Weights of a small transformer language model: 11 layers, 832M tokens.
Each number is 128 + 24 x the weight over its row's rms, rounded and kept within 0 to 255. Layers, rows and columns count from 0. Numbers have three digits each. The size before them is the row's rms in percent of the matrix's.

# layer 4 MLP down (transposed), 3072x768, rms 0.0734, rows 448-588, columns 672-719
100:130129131142139108099097123125105119100136146172125109137095130123132114160113122109108140161124170091176155148136120120157129124156115180101125
097:164133164132115153123131149095092133142163153147097137149113133116117122091123138136125146099072104087138106148133157094139092109161136149132133
096:121142137113131174124132136130090138132115113130063131097159155101148140093146107126125136130124094145163124205145104114121146122142138110111154
099:129124113154129159211079128120133145154164112145175122133169132114125101146104122171140151117104117146079158115131125139106115088142108167080127
033:126102116158155129157127090117099142120115167151154118144129149103178158125157110126122122156150168129147109174163121091185134114143136158112122
098:163153088123144147141145132111143154100124119096127150098123127083106130185107130112140082110158155157115083147108118169129116093137135133150121
103:127148135172158122121133129190149144136101117141138159177138150135107126125131148166132120101145130123154139104128123124129130104160143149129127
103:130134136166125108121126130146069117146158143107096128109149120095135113141110151119131119145165132127093116119136091152114109147115175138127104
088:077129128100143165092130120117100155090118122140095106080143139125140115086134126161169124151161134151109145127081113121134168144116138117114151
100:124127116115136115137117175152108172133143140079110183144141146150138168135114112161113148153128136091117172142122145137111135117109100116171144
100:194131108148125127124161113150160133079104126133092098148155139136127160098096122118166108141131135142115145105135086125103117145123119088127124
101:150138106110151152111157159082147140082101166125146131124155170151142114109155102143100095131152154099155139161143106139154074122124186134098097
102:112119183127122133116144139096107134120141142123114147084150125135092135091138160172115149122089121162126077096152109136131143141154098170092130
103:195168147138098126103122134132168119107126180113128146134125137106110129102110142166137131117136156146159147148159092165121157122123090115124139
099:155088110123168119095106152117113148112091126150119131134118142080153095145127138148153111145125066120141157125145105132110157149102122131140154
102:177140145138127153134080113129103134088141143138138121162127156134157082131118102132148130149101150100132122167115113108167130103098140132151139
101:152117098134164120140122132130140136148104132186178109158118122136145097165109143121136158082099112144091138141090094122149155162143162161126146
107:137119135150142104149144123132155071146147082141137133113189157124144106147092156143149150137128144105125110107116134098130138130129112097127116
096:083129109120160172160110141121114140127109115092108174120149120174158151108173107133140100161131094145127164152128141069100159129138130144123129
094:169150111137146142163147134112118088139151111175090137124137180115137161139133127129134148143147122109139120175129123140142123115134106111134102
098:111139127097122111126129155149138138143112144142103123119102106112123168133141131126137117082116093192118104095058147154138105113114105141094165
096:141131115105138137105127144129150176153104094126142097147117114142142112150129152152125113163109149106109109135197141133138068112079142092155121
100:081127126080135099157162147095121152113132171104172085115154145116139101100119112111144162141126121154099128118116153148148121151154135107097152
108:135102124098089109161151167111124152099105122119147135123158126114128133138133144111152129135118108127112137103150143153121152130145119195136118
108:163136098166112141134094128157129100108165137133133163107137094121140162121137151163131147111152129136133119114145104134148128160120143137119102
104:141150097142128108128142161134110125124167153129130159129112112088090127145124122135112144146135139115141119134145132121112136147163109136121126
103:109104133153137097151133152121107123126110112133148110140099170169116132154135112093104095115142182136131139144109136167122172092115128121158087
097:152145139148145096120146138157109093110145134090102143122138135123134140136121128120120122127141156064124116112103141142088148129161158149133139
093:155137161148127148162126141103154111107114133107128110144122162109094145137151191168130137119119143109148125135107088102150099142172120146161120
099:136138127134130116126100158121155103155139099155149118125148130116130148169143119107088135107148148145096128122122065114072145125116160143148142
088:120126138066116140152148105107162119117131143131150126124135179129116149095150130140117127129146113084103098123147063094140150130168128164125132
107:138116156138151121115088152151105167151141090139161120110144162126104137107120177100113124097113116097111143151107123119175125140099166163108161
099:162103131139124172147105112105147149174131153115096163163166161096130122154107131121134156098140134092132172124139115131115147123153115076168116
098:123115137095161143121172123131134158085151145129116104080115161119122103098143148136143138128129150147125122150129169088104110101175125127157119
107:147127146149133128128141149138103160134110116118116121102123142138128130142134114125142078161137117118125182170149109075109095108094095144157113
102:144100135105123118158133151173151110113121159123173155095129145146148155117144124104116142116151132132153113150131130083145155162135150144146165
097:157132099169129155089120122120116129141103106143146185113140112148102127133102127092096153122110101097113155152101179108134113143130126124164160
105:139143108158055158087118100134102113149107152127123169151120142131128128140150118114155118126156126101152174120137115126139099169114124127091143
098:123122132135091162140101142082122092104132128145115134103105134090115126159107164112118140143123104095104128102137159070114085123136116113125147
104:145091158132146151125167124129111127093127140134126076113117121155129153096107142102103159177102144107109082145158084120133123103146120145151113
102:133112183095125174150178094091078131135089160107131142162099136111154134128099148108129107111124130133153152125121109166110131143125164104137143
103:118120134165119098108164091114107072161169145170116098139116104123153159133111130136129140123075148134128106102129116092154129150140109143164155
106:100123119100106113103113136123096146130156121139158131135084106074126091115095144136147148150120163124156135126109113152126136141081141128139125
093:131133136128103133151097132106134156162154150160069145118108149126116137132087122120157123146137143117127102127118073130111120111171130122152117
107:106123145140117143165113128109168106141135123120116159129181119085075155137152161055149125143129116119106157146119098093094154123155111155110132
102:082090198124134152117143068135119159145084108156098138144090080138088152140160108144112089124126169131123117151136140143110124157143128158122121
106:101126096132127131155146105076089170087089161104120106137118114118170118127129124126154151183115137123100106098102130125111098133090155158156124
096:169094124090137099179096131144146125121124144149126153162138109120135108131090138117090124113119088161091162140118101118144156115132109093127133
096:137107131139182098108101126156111164144144094160128099150142128129154135127148152147122112107126149158111146083099111163113161101152130103136100
102:148133118087155124148143104170140144144146151136120104125111116132165135085117130114173134093121138088115079144095117133131151088111113102111065
111:164149170134106144050154115134130115071162134130112141154125097130118102140139131124154142116124116081108161146066092147134094142152136115092137
096:153108086149084075102150156134123172187118102117121160163160175167101095138157107172155116119168129121080139160116111132084123135131152092136144
106:104165156068134122107109120129130178146108103108078167063121123118164182116123116145122111152090110103121140156125107143126129169125126090128093
093:164168125144127136118101117111162080112107127102173131088143116095159139136141141145084141117083130143121124124118150122112129094147133150135142
099:160144064111133108112133096133126113151096159148121126156121135169137145125124153132140131090135164109156128136124093134110112131135138096141124
103:131114121148138161125101111119129152137146114128125121172171095108137157134163114101098122108156167149128123079149154114100192124099162140142148
100:147128126174152095119141091097097128120108157114195156159120067135125120132132179124138121147146152097166133107124168156086119196122133153129112
100:159134120072152128157142110113175189150113134141172129127119136112204146150148140113163174132153115142148154106075112093115118133107096120088114
103:158169112122112143126099113149120136178168096102120147126125157102121127111151133100122096124120139163163105119134089103151138088120136138122140
105:081061148103117134101183132143108127127105115100153128103114119083123155132146153133134120122152146161123168131127127102152088132147100143164137
101:130143162150139079129153146113138140126139091124182150104138087147156132131136146158115139109129143072119133124141183125161121176153098162109136
101:144100056137123148069089095136118146110128158137095119163165132086134153153137144125083117086142095146111107123097129124141158142110130184139103
097:139125116103125113136094136127149123144094157172137151076093162113132160162095124093162140120110203143085118083112129145088177093128131154131105
107:103126125116118085130149103157147130135151107152112131116155137100082092135139147142136164142105150127142140127106134099167160100119090081130126
098:122132124106144131109150083132103133154143131151136097110132136144096085107136115126144147083166114185091120122158154134130092150110137148118141
084:092123087133129088123158116143149153114131092084133132099119144131155119115119110128101152156100121143139135133121117159143150101129127140151123
094:089123153096138154145106122119095144098103082163164157051122127135113129148113134138128142149108166153121136157117119132121092124137113133179161
099:174140132149141105128099154102115145166116106120107136114118101130131092114120173119128129098123095106116160121138170094123147150122148143093131
101:175138148164134168129118103149104148124115082128159096167111116144138126164144166151104145127153123118129096118075140103118117115117113104164150
101:096158118127160155142145111150164126127153137138152112134112101164090136146128105108126135143123075123109081119088123120121097137096142094145115
095:131141170104158113113144116144136141139087114095152119157151121153102150125146126152170139101118117176120110117104078111106106134077101150123100
097:133146086098138143089144123113082137125113109132149164139160127153150130128109129124139131181106139162119183140131112104153144105125139128131144
105:099129146093150138118086097124173151051137060101080137144126143142141112158107168130121080123167092093074147122160145099116131123108152178146139
100:101111132108110110102124136138144151134080125145107110123130151161105131099122086130133145085129131147160124129166115129103122121104113144094112
102:123093147168150109099106081149141167147114147109094142169137137112153174143161150130098111142176141114147125167137124101119091129080091106175145
099:165082106086094149133161149139102176109157155178121093132144173143137164122133157121162100110139152160108105152139121133113137108153110140135158
104:140168104144097137128146134129156149095096178147156105120145121118134138180079105175107150105125118139175122075135138102124146128147130157102108
105:123102135132129130105141154133149147144132125139091141074121151160159064159123075139127166176102155121093147139102128133097088156083153112146128
097:129158119122078096159104129122129122137123115112119120123183148104146104123131084163139120150109089132097147114137118092139111109131138116106115
095:067125133130111107125137117118130159067085131103144154126129165151117130155168134126092137157093132132078135104130123144140106107130120141160139
092:167119143159147126106141119132124150107182139088144135092155143134107120128145077137137103128095142121139114132122089132140117120128128134094118
095:115170169098090131117146140102124145143102154088135138158117138209131099144131129147109121132161142134125134112134152151097115141132105108108119
103:101155097136114127160099119134148114166135156094121122122132152132094095118165149129137126114126141071137134091109162124109123126099148161154186
104:117137125131137129131135140131127123146176110091135120132111162157117136126143148106112126173101131125125155083109176122121105136123104154099156
106:148184141158126141101151117081111132106152178113072100119151141102132113116135108127167105113132142128133139129134169096152114137161133152105153
096:154110129133134116140104166162176104139115133106118093132109158123090146121161117086110147125128137112135111109099147108120115100141158136168156
106:125173159132148148135156159143136081137126092152156099164161137124108137125101134153087167125169103132132139132121110111123088130120107130141088
106:111135119117121121118145188135139156130144138130078104121115139144125110109126162137132171137150117084126181158157149133091147128154119149136162
104:115154090152104166124140112131097146151131114133149131131168145091108132097134109147112142147161150133123120095092113136150113100133140159136112
104:090080098110101153130138124106139136131115143121117137128145158143084128138108167116114137139145163126128147142107153134108127114131141121145116
108:148138110134188111181132118101126108123148068105098119129115122118130144104096162156136111102177105113101132168138132104097119138133150104125123
103:158122142151161082113110117126110106145183130123136129130122136126160142142180143122124096180114126097117154172155143148157140140131133133120155
103:097093113155096187112147092101160084158118143120124126115124158136135107143120117121139130163106129186154135118140094165124122111088114077161179
100:112161124144182151121144128115141115195116100068060134147121133139131128159152140137091134135102094131124159165152138130124076156105183125164104
096:116097119137117130182118090141160132132107109133153109082129131152147128129191136078150106159099149158127153141122119129115149142092101138124142
102:104159154180122197146122127150124126140135093127121097145128113156136168169139104127163115181135142159106162158147135165152168136111064136152085
104:125152146138150135140139105109117148160123143118140153097145145127115139155173170131118127130160111148088135150149138149139124157150136099126187
097:108143133095154135152101145111140165124105171149140107130096161172074134130132124105133124109133119150127137150149117112164123109115152114135161
104:137091114128115165147106117153086114107124133143074126127137132128154139171140113115122118184114115156151163109148126142127097166119142124111104
105:142147120143110111128116167129106117130180111149142116110168110118139164092176141112164130158084090109106108137108115158121135126086131135112180
100:152133128117148157164112130146107128118093103112123169102150167118106149121100138112167090121109141105069153104105110149146072120164133127183147
104:108091079100130157106180131147171147108093160148147132135091160146136127108104105116134147095139110152131148197153094124101137136140141103156153
097:101127113081119145121131115129115133118112111107154161122129145149178123151147115153111097098139123149123147095142133131121129162075125186125111
096:142179116098117115168152171119103089094114131158124170114132170125092109152140154124188130136136144142144140196084129126158133096152122113157172
101:148137147083081108148177148133094096110188124087141090140166160110117125085135152123128104089193155151124142129139142127160167140119145123100108
101:131118119117121127129137181128141102126087170132111142152138188135117125152089142128156168136100145105135155141142137165081129129072152137159108
104:134129123127129139104118132110159102120149135127090141143142074104127080156149181092122123140120137140126102150113091169148141123081115087147109
096:143101140121122140134131139096124136109163158124137162123136104121119101119107152132143125118121134133125130148104121148122121104144084129149144
101:124119141103121134119085150131074124153121130133132147102081050128133129101161111133124124160148138141093114138165113150128103128140138109140099
100:145096148182133108117106113154132148110118156146158151118119172105094126130136128093127119117126115186121117161145127153133090134149107136145094
094:172117145116098128105122121142085121125121170128118150126129099117098146093095157156111113082149127173160162133139119144116126143149128131091133
109:125138141101112122162109141141118150143158105157068158130159129111100116132146165104134122141155074137083092114134100139122103141112148130124143
103:153150125088139096144079121116146126143084171115128152169143135154186113145122122110103120121116083119138145130092129112103125093106123089055149
097:134129125097130120111146106079135104127134110100115131119137118133149133129129113139100128153148109150130107151147127137106152167136147122124155
098:140162119192146123109132134093135092100135094107097149132124146156114086156132161101148147093148152170116144089148141080115135140060167136117152
094:079125143124132173175108154137097155123142080133111116149095126165130100121121156137081128128127149130148093134118117170149140131139147121130099
105:127144149168100154158141147134133181124197177173131098149176112117133121182129129108110037090103145107083129136110085116159100145117105136150136
100:114087150136140155113130082149116138156113092151129147146179136150169134111120158150125121162090144130147128146127112130076118134143157134162128
106:165099111139171104118118150120111143121098138128109121133089137109148128154159133093112137136101117123113116108143134175117131155210098114102160
097:131085116122152125112152105095150108152142160182164114145125140138099135118143116131128134119124086180157115133074117124124147134095095129115110
095:133105126117145079128153138157135155139116090114135126169082136107135135108135149133103157098133154139131141145131142112116093130135127113124188
099:116107110165143128112107131132132097138087087070157117145116141191123159158123118116151105116107141136145105136126105121100070108138129193165167
101:087131134179139112150095130072129152145129131129145109116113112185080133121153132059163127136127090137106149126119127139101146147121079126150129
101:100081122157163138104165154138127168153167082153128131137107143148146157129119140152142066135162083090111123128127122163122158106133151153182113
096:117155129132125109209124102122090120129115118155077106091100122152128113098138119146146123147090168098155152148125150124148144196148089101161093
106:135123127164096115091070140141114169098167123100108114110126128117134109156128107075182111105098118120078116170138179111107133164120097145148179
104:148149164135114147168093152108147143179107095083134129139124107135134115119149128117130119146134172121118128126108149158108127103121098083151136
100:097088072121132137109151099099136148103140145154120147147147155137097148139133121090129096104147111091119134102138147100131122114190148156118130
033:094106075129126129133151171134146099115112127143184118104164128110153171112108118127155082074101120104127090113161100123123140102140133135123114
105:158146141098134116104097141158128156128147175108155108168098123108101162122146119129125154133158116135193102104133152121130163140130120131174110
103:171096139132115152131144140138129138140148158143139125116112116086143125141134163101112161132136081146172123141118121124094137085060161123160128
092:109117100109161170124159173145149110104161142124149101113138132154129171120149127074119140106117142118108126177139151117123114160158138150162118
104:107126134125132125101139148098143142123148160160152159111146122128136099098154145120127139116106129100160156118140093129139133118142113151175153
107:107146133094090117146177117117157180149170133134119152124123111131120110127132107126142129111176172168137110112112110132155115121155149098136132
103:085143119163157195132128096137182153084113104170128140149123142124076150161137152139126173121114148071095176112097074115105155167151088111147114
106:162187136142068134133117132127108124137164130143086161138116109150169166119123079112136118149153103166162125117087135122138121101105145112103093
096:135111152149073116144109152122127168160103120124147158120114144134121142126116067125116128168138098188143116088152110159141111102146099117111120
107:127132118113142138140175137138105151110173183141137140123106139146095122129121115144120109083101147162118129102114136153119134101125129158113122
095:125145155174128138168107142135074147119116122146140158136130127117129130075081165125128112157136138103122130154144144142097100125097110147130082
100:166121127131166152129127174138119133137114119089111135134156135159139082101135122125147109119102094078132089159128081162157149152116115130094130
102:134166150157088110156092111116113097120137183121130132133109191170110150145093115117132160138078068120168131117142106129142136157136152148139099
# layer 4 MLP up, 3072x768, rms 0.0748, rows 449-589, columns 672-719
090:134190087137111177141117153128162155142140120105094140109167137148163109100173122116135156152096162113149144120099130132138115092129137089146102
093:106137130145139130138148113142156164134118124128109076123123143123147163155154142120129149160107136135181155115162108105147143096152143133109102
099:066117162121115155116089126108130072123173161160096118072157104123143128111137105132116081184119115103171104097116163124108139124145139111110138
023:118148193126127125075087132124112110129152107147102125174108104098108181120147143163113107112119133132106135102134130188074146129166092141148110
096:130149126178101120136140126173111140144155164128112142100126138134124123103138130087158146147129130167103137109152128113148082145146156096104156
107:111138169098093122158119179123140170146137131131151137117134186079113112099101127126152126154114125092086162114146159106129113152116109111105099
106:125142118138111101122140147160127091129108128178078149102107132162158122151105155135145118166128111130086119109119138131167124070086099116187073
091:142143104156120100170148110157107112153120137086138111147108115121139082110147093109128143187172153168109106138128124161177113150086150152131113
103:161132169087135149114141149140093106111116105135088129106138160132170147081142101104186122100154111150186113120134121158119112153153140089125088
100:128109134089173180119156139121133166145077160106173093151086125159150130115139147149114122152146105151145150130128159101115133117120146109106137
104:104112093104137161128155141109117136118144130145124139124084122132167141142099119122125151106121086109166127117125131154151121084135143115134135
101:111135156107115109123148156152146126164096133085134122108093108156195151131140149165121135146133097117105124140146118132124117154098138132098145
102:171159095159128159149085101116131143125136123137126095144113169130127174093102129150144133131124134129090133133132124094151163121127150138113122
099:154134153182140151125144126114149119146109158175109108118158096138105154152161180151113096146116123137119103119132123180175170131108134110133117
101:139184117143122127112128123159166140124109100159128084145120149123162111084124093088115122133094206123146140098109134116134174115125123099080102
106:132117132147137101067092091107159140103120154173144122060124117137143121104165114123123122098134109121115126104110110114168124150151087144106136
104:097152138128132155093133120149168112155138128126106102107117105130134154122089113156154138132123102073148085137141100112096110128110141125155129
096:148155111116140117152120141082089133147098102117095184172131131091110129103121135132152134129107147139138169106115161120117159138145123143125167
092:152104124111108120138128123148098129113127097177093107131161100141152101151101140126162155138130153137156156094143145129133114119140128116159098
112:149148137147153131120133110127128139157137138131118119140109138112096116172092127109100141090131116134107116138106171164102097105131144172101105
090:155091121160124129129128098131126107140095130151097124142084136121124147141139095157136094173130112121117102158129142137123105141108111139170112
089:104094128157129119147185138149100131121142138135149141180096139100097159166106132123112137164117115170120168151151115124136126136105136131137127
110:139125107113133132081125137121112136135112154162114115086150108099150158152106173132151081123124141140174138081131158139138104124134069129119131
107:138143167131117156151105120118131110156185115098143113113161097126182124100152134091139164105134146145101114104130156153118185120120104145154146
103:112131147150153118142167144186138113133145137130109152110146116133112084129156093122118104130183120124117091119122124153126138131140093093138097
104:156104176163156101098125103156157166103130142115138132104062185163108145149148107133109119115104133114169099116127113122141114090076125139135108
094:175135148107096152122113154121129074119107108114112116132095125111134141130140114151134165109132120100139132130148132119138131158108123146129130
096:126093143148107137119160136153132095160151113147093155135168142156126128135121119100152114140117147110129130133171103109150121139090108092140154
098:116153126149080109112118113129146114131119117130155107111118126086095133156161122142094155139166116148160119112146144114094117126100152153163177
090:180134126142139171133152141134122121151112108170153127104150162122076122170167119108121105107158115096097116129138132115109166131153146120119121
105:116167126154132132110172154135135143131142133118133137112082136135168152113130133143139110140135092116092142126114148137161091137087078159161080
107:125144120168074163127111091130175117121107105130141114154192089143107180105131178167074095165113130147108085086156101150179116151136125104133094
093:111131105131158101153112103087138099159127112173156120143102147130128144103139136131137145098141127154118182164136072131138115125133126105141148
105:154128139147111165149103118106159137154116166154123116137147100117103142190142087085142099099112126147105189096126124134086081156107099156119137
101:118096134214139171064158120145102095165104148144143147112122138135132134117143127124081165077157144103110162069153137149137123102149136144097136
103:181120128140122110156116189123096094132176086134114131133104123118123159091155110163126146128126151110106156129099126131125111133136125124103128
103:122181111123130140101139110127113115139103147151140100139149151077123115143119084087088135131181163176123139131108122129126138125098132113136090
095:124125097114101118124133110143114166073125167139142123121102174160160113104129160128165159141088112123129126121109134131105142096124166173065123
099:132125147106123127120159127143111124148144145131133116109110118116113126086143132101171113102090111105116107150136088095142138093151159130154153
102:139099130143119118167132093149115131130124129128105175148134112140174139107137115124123133097152141140126157143115128094139073142063148122130155
105:143147168151135125099076130101099163107134142130093139111145116143176119166083166126149121125157134135117154157125122066146113135187100154141107
103:103167114123096127142149121144133155135146121119152132173159129148118127085110112144128132160083107107146120067130139140149152148150126161142116
094:119150149117115130124166142112119131125173109116124111137155134150118094165098129058104139099153120109131116134142111130156110149087122114144087
106:129198136158123122146158167131098118103118098149124148148147145114134160124112089129130106131169105143140091129152127099137105134119156106156127
098:144119150114130135140139134158151111140156145150149133200106105152157148105105130130136163158123123115125167131171157110131157091139129159141126
103:150148108120156130137137116107112133108116130130114141129121109125135099168159108114128143128104150121155128120164180102144187116085100083118098
086:150110124126150155116171096141110144150160119146139114105153151140100090118117141101082088103164116111160152100148114122100169163160138115106138
098:141085115153099117126134125123158092100136114163131127089106131184106108111146126142098131094109126131143148166147120135093103131148122104126161
098:079183125132123186098146143166111127144097118142134073118118136113105090146109162129130094098111135163137127144138154135148137162163126084130168
108:111107130090092126114133107131147126159130168146134110123206108113116134114128115140141152119089129112085126156130121130106109121131092110145160
090:132145133114100124107100110102108129131111126142123120129061169167136143118124119113149123143153169125134121126145132145110106152176115120116170
104:176099099136119109113126109104118121140140116133133174135127147087125137136096090129130124151132097129125123123143073154109092070160126147115119
100:130116134117131111116097161183107124170127149126125142167157133121158132110166134124143130119172110076113137123127113158166134113125165150092106
094:137139136123145157072130115146107156105120128172115125105133096133164108123120157147121081137119145136112109148102164115137112123139094100154146
099:141156149115143123115141120129141135121169138118104172149176131142114103141159130127149126104143104118154119134111133092122116109137099131144111
097:159191064146143145109183112109119150101099105114140082141106171119166119113163122180129123103131105105155133134134168095152108113152150140125149
105:148122164121142127096129094111138147100114120094133118130132103143126103162138125172121119113151083078129128158122098118164160099121147121099118
099:132150135135123083086121146116115133142130127190140069130163104122126100162130111106101167123146136136126131139150114116180111127100138116120141
106:132086150143112168135151123130162126153098155141114151138137087129130112116126122127140108109159140128150125104113136110128123129138144106128168
102:141136104093092145168124105135144139127149117113097153161159121107121105100127130164131131129118134139145114136138131121122119161118133130141123
101:147117165097125155080136103083096152146135123105086090126143139102089127100122129084115116094146198111133106139111111159157126108145139158119125
104:142145115133117128117102101074155119099085144113087101119127129131125152083162126105183135164120121142091134172197193107119139141134144155132146
111:135157073153143118109126141113101165127095127095146127147103132138130123150105106131137163122138177140097160112129155134145121155139117120147116
098:169189092167097132119160104158118206175144146159101126135127131144105130171125109103137119089097180114123108147114122076133132097089118122113165
086:144099163147139115109093083154085117178134120154101140104104149111126122132099101113098129125125125122136142187150176070119136127125143122117137
092:138113167103107124117145103105115104142163121143140154109130156103167171122130104134134173102117158148135143103156149119148100106102125111143129
094:137125158137113159102090121129073132081126120081093127134110128167097137176128155136089147120154141110122157113153162145127125132151120139128085
102:138127128139103124144074115121140090146129161137131129121156082110125178064077121117095127129171138114139131122100157083114125118137114128140126
096:084115096087153172179090109146142113108146156132110163178132105138098097152134115104116122120133104132115134134091122141150084115184127116146098
093:095144097150126160137107138126148109122164126110152094112169105115107140109074124114102117117136170133146115136111149151142108103118186134131098
101:130152119096083125112166096143127138106134150171118131152130134147185118117118109129128138133145146110138159121126093115117082148135147090147127
101:127161144124110115122087135111162106121126124110127088157103149139156121121105108123124127102107133118112122172132119094135090150151139107136136
106:140135145178170128114114139097151145159132104142138141165157127160116087158116133142095159131132182136126154114116132120110142135144106146100159
100:144144135167147142128108147149137123123099145141109168147120134093179114155125093148125126158132128102164138142157161157116088098131137107116140
095:132105116169126073116068142096109123162114150142105151097100148144123118145122156125140189134143141104152113107120154149136145115117097105104121
105:112194152153172136106154149142110104177095153096151093136155124138088171161147148140090152171078095107098091114141147132158150136132129163131106
108:121119088128115143099153119143142126102171127120141103104111118127097153103149161133156137095148111064149131106181148161105175113144123118160168
090:123133084156088134128170142112129168122129142106134114179124110147137117143115100124091118114115133157081090139077113154076115115126100104144112
101:093128152149146151134119115110136112189116165168093158152124131128160110149122129152141135112087113120127118133131118131161136110124107114123161
094:096117077106136085184144142160164142118123120103091161085113107146117157139157168114153136108076140132144132178152132140139116114134111114162174
103:138131102128130116131102122079106110105121116097102171164117089125163149151116140099123132124126147149150099157170133129092122102130122116117101
102:146151093133114114121139105131112091152111115117160099150121133080118141148132138167111138145137165129127153080124104153120137090109137080124108
102:137107137134152102120095122157148166121121102113100156111126141181111107106163113107138127130117136115156123134117175121094173122135098123148117
108:131119134111149121120116120103187182171128136140121146128109109110138099141132136083119117102114115085137130112172154156167125154148136160112140
097:118112118119114121147152143101146099141123128112136127157052103167117138142123139137136088117092117168150132093146137056083145128128084143123109
106:159133102121145130160111151083156104161147128139160125126121132121101129106122138096152153143117051134095126098143106137139156137127105135140135
104:140134121107149166089095127150109096117163172082172130142116167142143130111093139098122138135125141149125119112088125135128145140115173086169161
128:093113141118145183146136135097134100148119128138149050072162125128101116111127138133144107137176120098163139059122085118105140106106092148166187
102:189093125104080113134160144126137151109106119166131101228135103108137170137125122072115135123106110147155137170122137137103113110126147127129106
107:136122136157150095160089151151103147156126143109094109119118118134104139166144163173134122128159110091146120146137138130101109156122106124069132
093:136085118136143109114162134108112113124183120118141141141174126152123104109133110154107078111134129107153152106126125124111089119119150131129130
103:119126170154131151167112135156105103101122164096105134110176131160143120076179126144148126096117154137121092139109135159128160164061119125142126
095:148175091131105121140140175115164115130142094112106131107159113167110154151098123139115129127152135085127133142163107129122113145101121139139106
106:113110099155090114094123131127160179133135105138138099089166139097170132142134161075128141145136105132133150119135137157109165120138165153140137
105:129136153144098133148102135106134138139159164127147123176135122147138139110072122152136135112119142159123107115109145144115112117135118149141153
106:151156100119132133119099160152139109152096131151101141139124069123141171117109106097120147114134104123119122118173128153113167170156118138094156
094:109148196161105106117087148112151161117151162135133127127119099118129189150131112155141107125182132154143110123125122186117111121129121094152140
104:137123162116126121141135125104149163131132145129164106131158116163108113080143107118100150112072134156139110092172153160158125135155160133142123
103:162122116161143141117146112122109093117124151107123106096094138152155115158090154081109138123094068103134125102136170125130138125122098149108135
101:124145102111128132085090124170130118122115154101159111161112126157116123069158128123149088165120105114119136127163123141137139161137128147112168
102:128161136138122096124136117105115092142083162120129100181127120120153120072102126134114140153171142120141143125119110152116125112105122138144166
098:099144061147169152119103112137114140135161135159113093165131123166175159119101180120091149129123120140153159139113113105119133123160151149100100
091:116159131195141119131142126149123098117126178111110106140091142183138169137149132123116147118099109158127096105099146125108091118151123111156112
099:122151158118092112080125133125116152122117134136133087128102136132130101180132158136176055119112080125110120131109174158095119106151085116138113
097:165164132112129160124145147121138108136148110157103115091164155119125111161128164104111121119118129089118134126117141133161113155139124081127137
104:147085134127188108105088091104078104125115161109101095166131122145121141121113144134089138170112108086139163065161167101172158098094140127196114
100:131156137173112134123120123113126131135103116108129133115117122134160174154163127133101153121155145091182102087132091144167159142108097185100110
098:172150140106153170116127128118106122107115112097168126138071132129092142136123103138119144103181116147139101119135117138110134131101132104093136
095:128147092117133146157071112111151127118133124165159142126115118151156207093117146119110168100109095141144164138164136160075130213083105098177103
100:134151098165143069154105161141134133099153133127156113188128147087094143121138114116151123175159143121140133190116150086111153138149135158135108
130:147135159170102121125150156092117142144170114120081124096155140122136128101186102148133148147090090160138095123131171138126091107105116146125153
103:157143165146106087128175143112147120094122127098126131134120138126102176126135149129124128073119138121120159119124129130131165145076141148121134
103:163157075130120162173093124119119134150130133135148110147093138147109060119126109116106142101123146163138109139126121175116089137178136082131098
100:137140092161135157162102130129153104124107142146178169149109092125123143169114138128142100121147164131122178143094105138143109139127108169063114
096:125135083151121160161068123128124109105151119115150116169111125122124147106144062114142131131143137175115099166096114129129113163159074095145163
108:182148121127105125173116143086183143140129088095114136126103121099136144122164129128121155141135090086132128158128177135124122130145131116123125
098:116151106133097128117138121108111129106109110124119128110185123137137117126120147090075134083118115088153137148119142093126062130130116115145148
099:108129126151158117134126100133132094104098129146166140115072109121151142116139144101128159117125181164160107160121136051115143121172126141132137
091:150115174163125074126125124108151091150146106179106087146128106114127103125098150111097076115157127128130130138134156115083127108153136111113044
096:153140129152180169160111093128077117128122165147130153146087144120156153071059115129166110104094150129110165093145139146135153132142100153135117
105:161139140156129125161102094135129162123101103129104109099123120132131145148121112113135093109117169110128174101126130109149155121129162164153153
101:109097116119138094140179119090183184171100177128164158148077086119130162088124141096139133115140151118126164108129120136099145105114145133143160
101:095078149105113104100085164136141127130163164152137161097096176135147116136130151146097144094114142130130101100155153116121159159130127133101160
093:121140112131124171102065106108147180136145087125140138152160133107121167114126166125160152089183155099141115080120155135150129096125123076145143
105:125136133127062130094109084097104168137111148167085095152116139117167145155099121132129109142166137156093164159125182143108137122124109124168138
104:164109121147123096134159160142113114111160138194106104132116142155113131098158127125078115127140112140121130132121131101162130122155101140169109
099:108096089130127132126134114127114093115077129136142120115116132055158134120129148113128124131148125142125104102134153108138137080118143147162139
025:124127139179151110139150110173112116159159127148136106164112176179150126137144083123118126146095112130146128154137178063103107149105133156174112
104:181147130115121097135129124150125160124144109098126115149155144127132105135128092119151180123123116136084118126144142108111127109117155149105121
107:117135127130107136117123118154165136120127137114087150086121129113133129158107111116076150157117094110104166146116170145084147116100112138100143
104:155104145133119127153159130143137165136158100107129101086104128095135102113113123129141150143147129142140153139132091141169117106121155133160134
100:097164056113130151112139133100136165137129100144091153120166093123111134135140121109147139105114158084108156126126126111136137148150118134154125
118:142153110126112129096137127131164153115196132146110164175110113108127106128136111098137120116118114118153099093152123129122105156160131152123145
101:099135111150161129154117133139174148119158086169128152137163094102191117129127135130123150159129150119100118129113098119092108132121105128163110
103:146131141125158114138169104093107104166176122134127069115096114113127113111130075105093159148096117149149129152127182126189105157160139124092146
103:139125102130136131154125133149137090106126152157112132100102121159165088157147082116115099144158107120144125116159172151087128128097126104165089
110:115130152129120119110116142084130102088170110150119118139123121145151106157157129144127127124132135156113128144127129118160134113132096089142112
094:146136129124156159124099143108126091154122146160094141111144162108133145140136091126140118130169121094128128161098095122147115162060179084100130
097:175151123064141149119129148087123094113181131139157111145134155106115183099136098151137138101145116118175132143140139142118116123122130126088106
102:160137091121102122123151103090159137131124114112146086120095143144113148100121141102094123114113159155095150127099102158140100117101135082118130
089:131160117139108131116122131101118176166138123100096096161116117121104166152131084136095151092104131156135114102117164155145110089130121090077157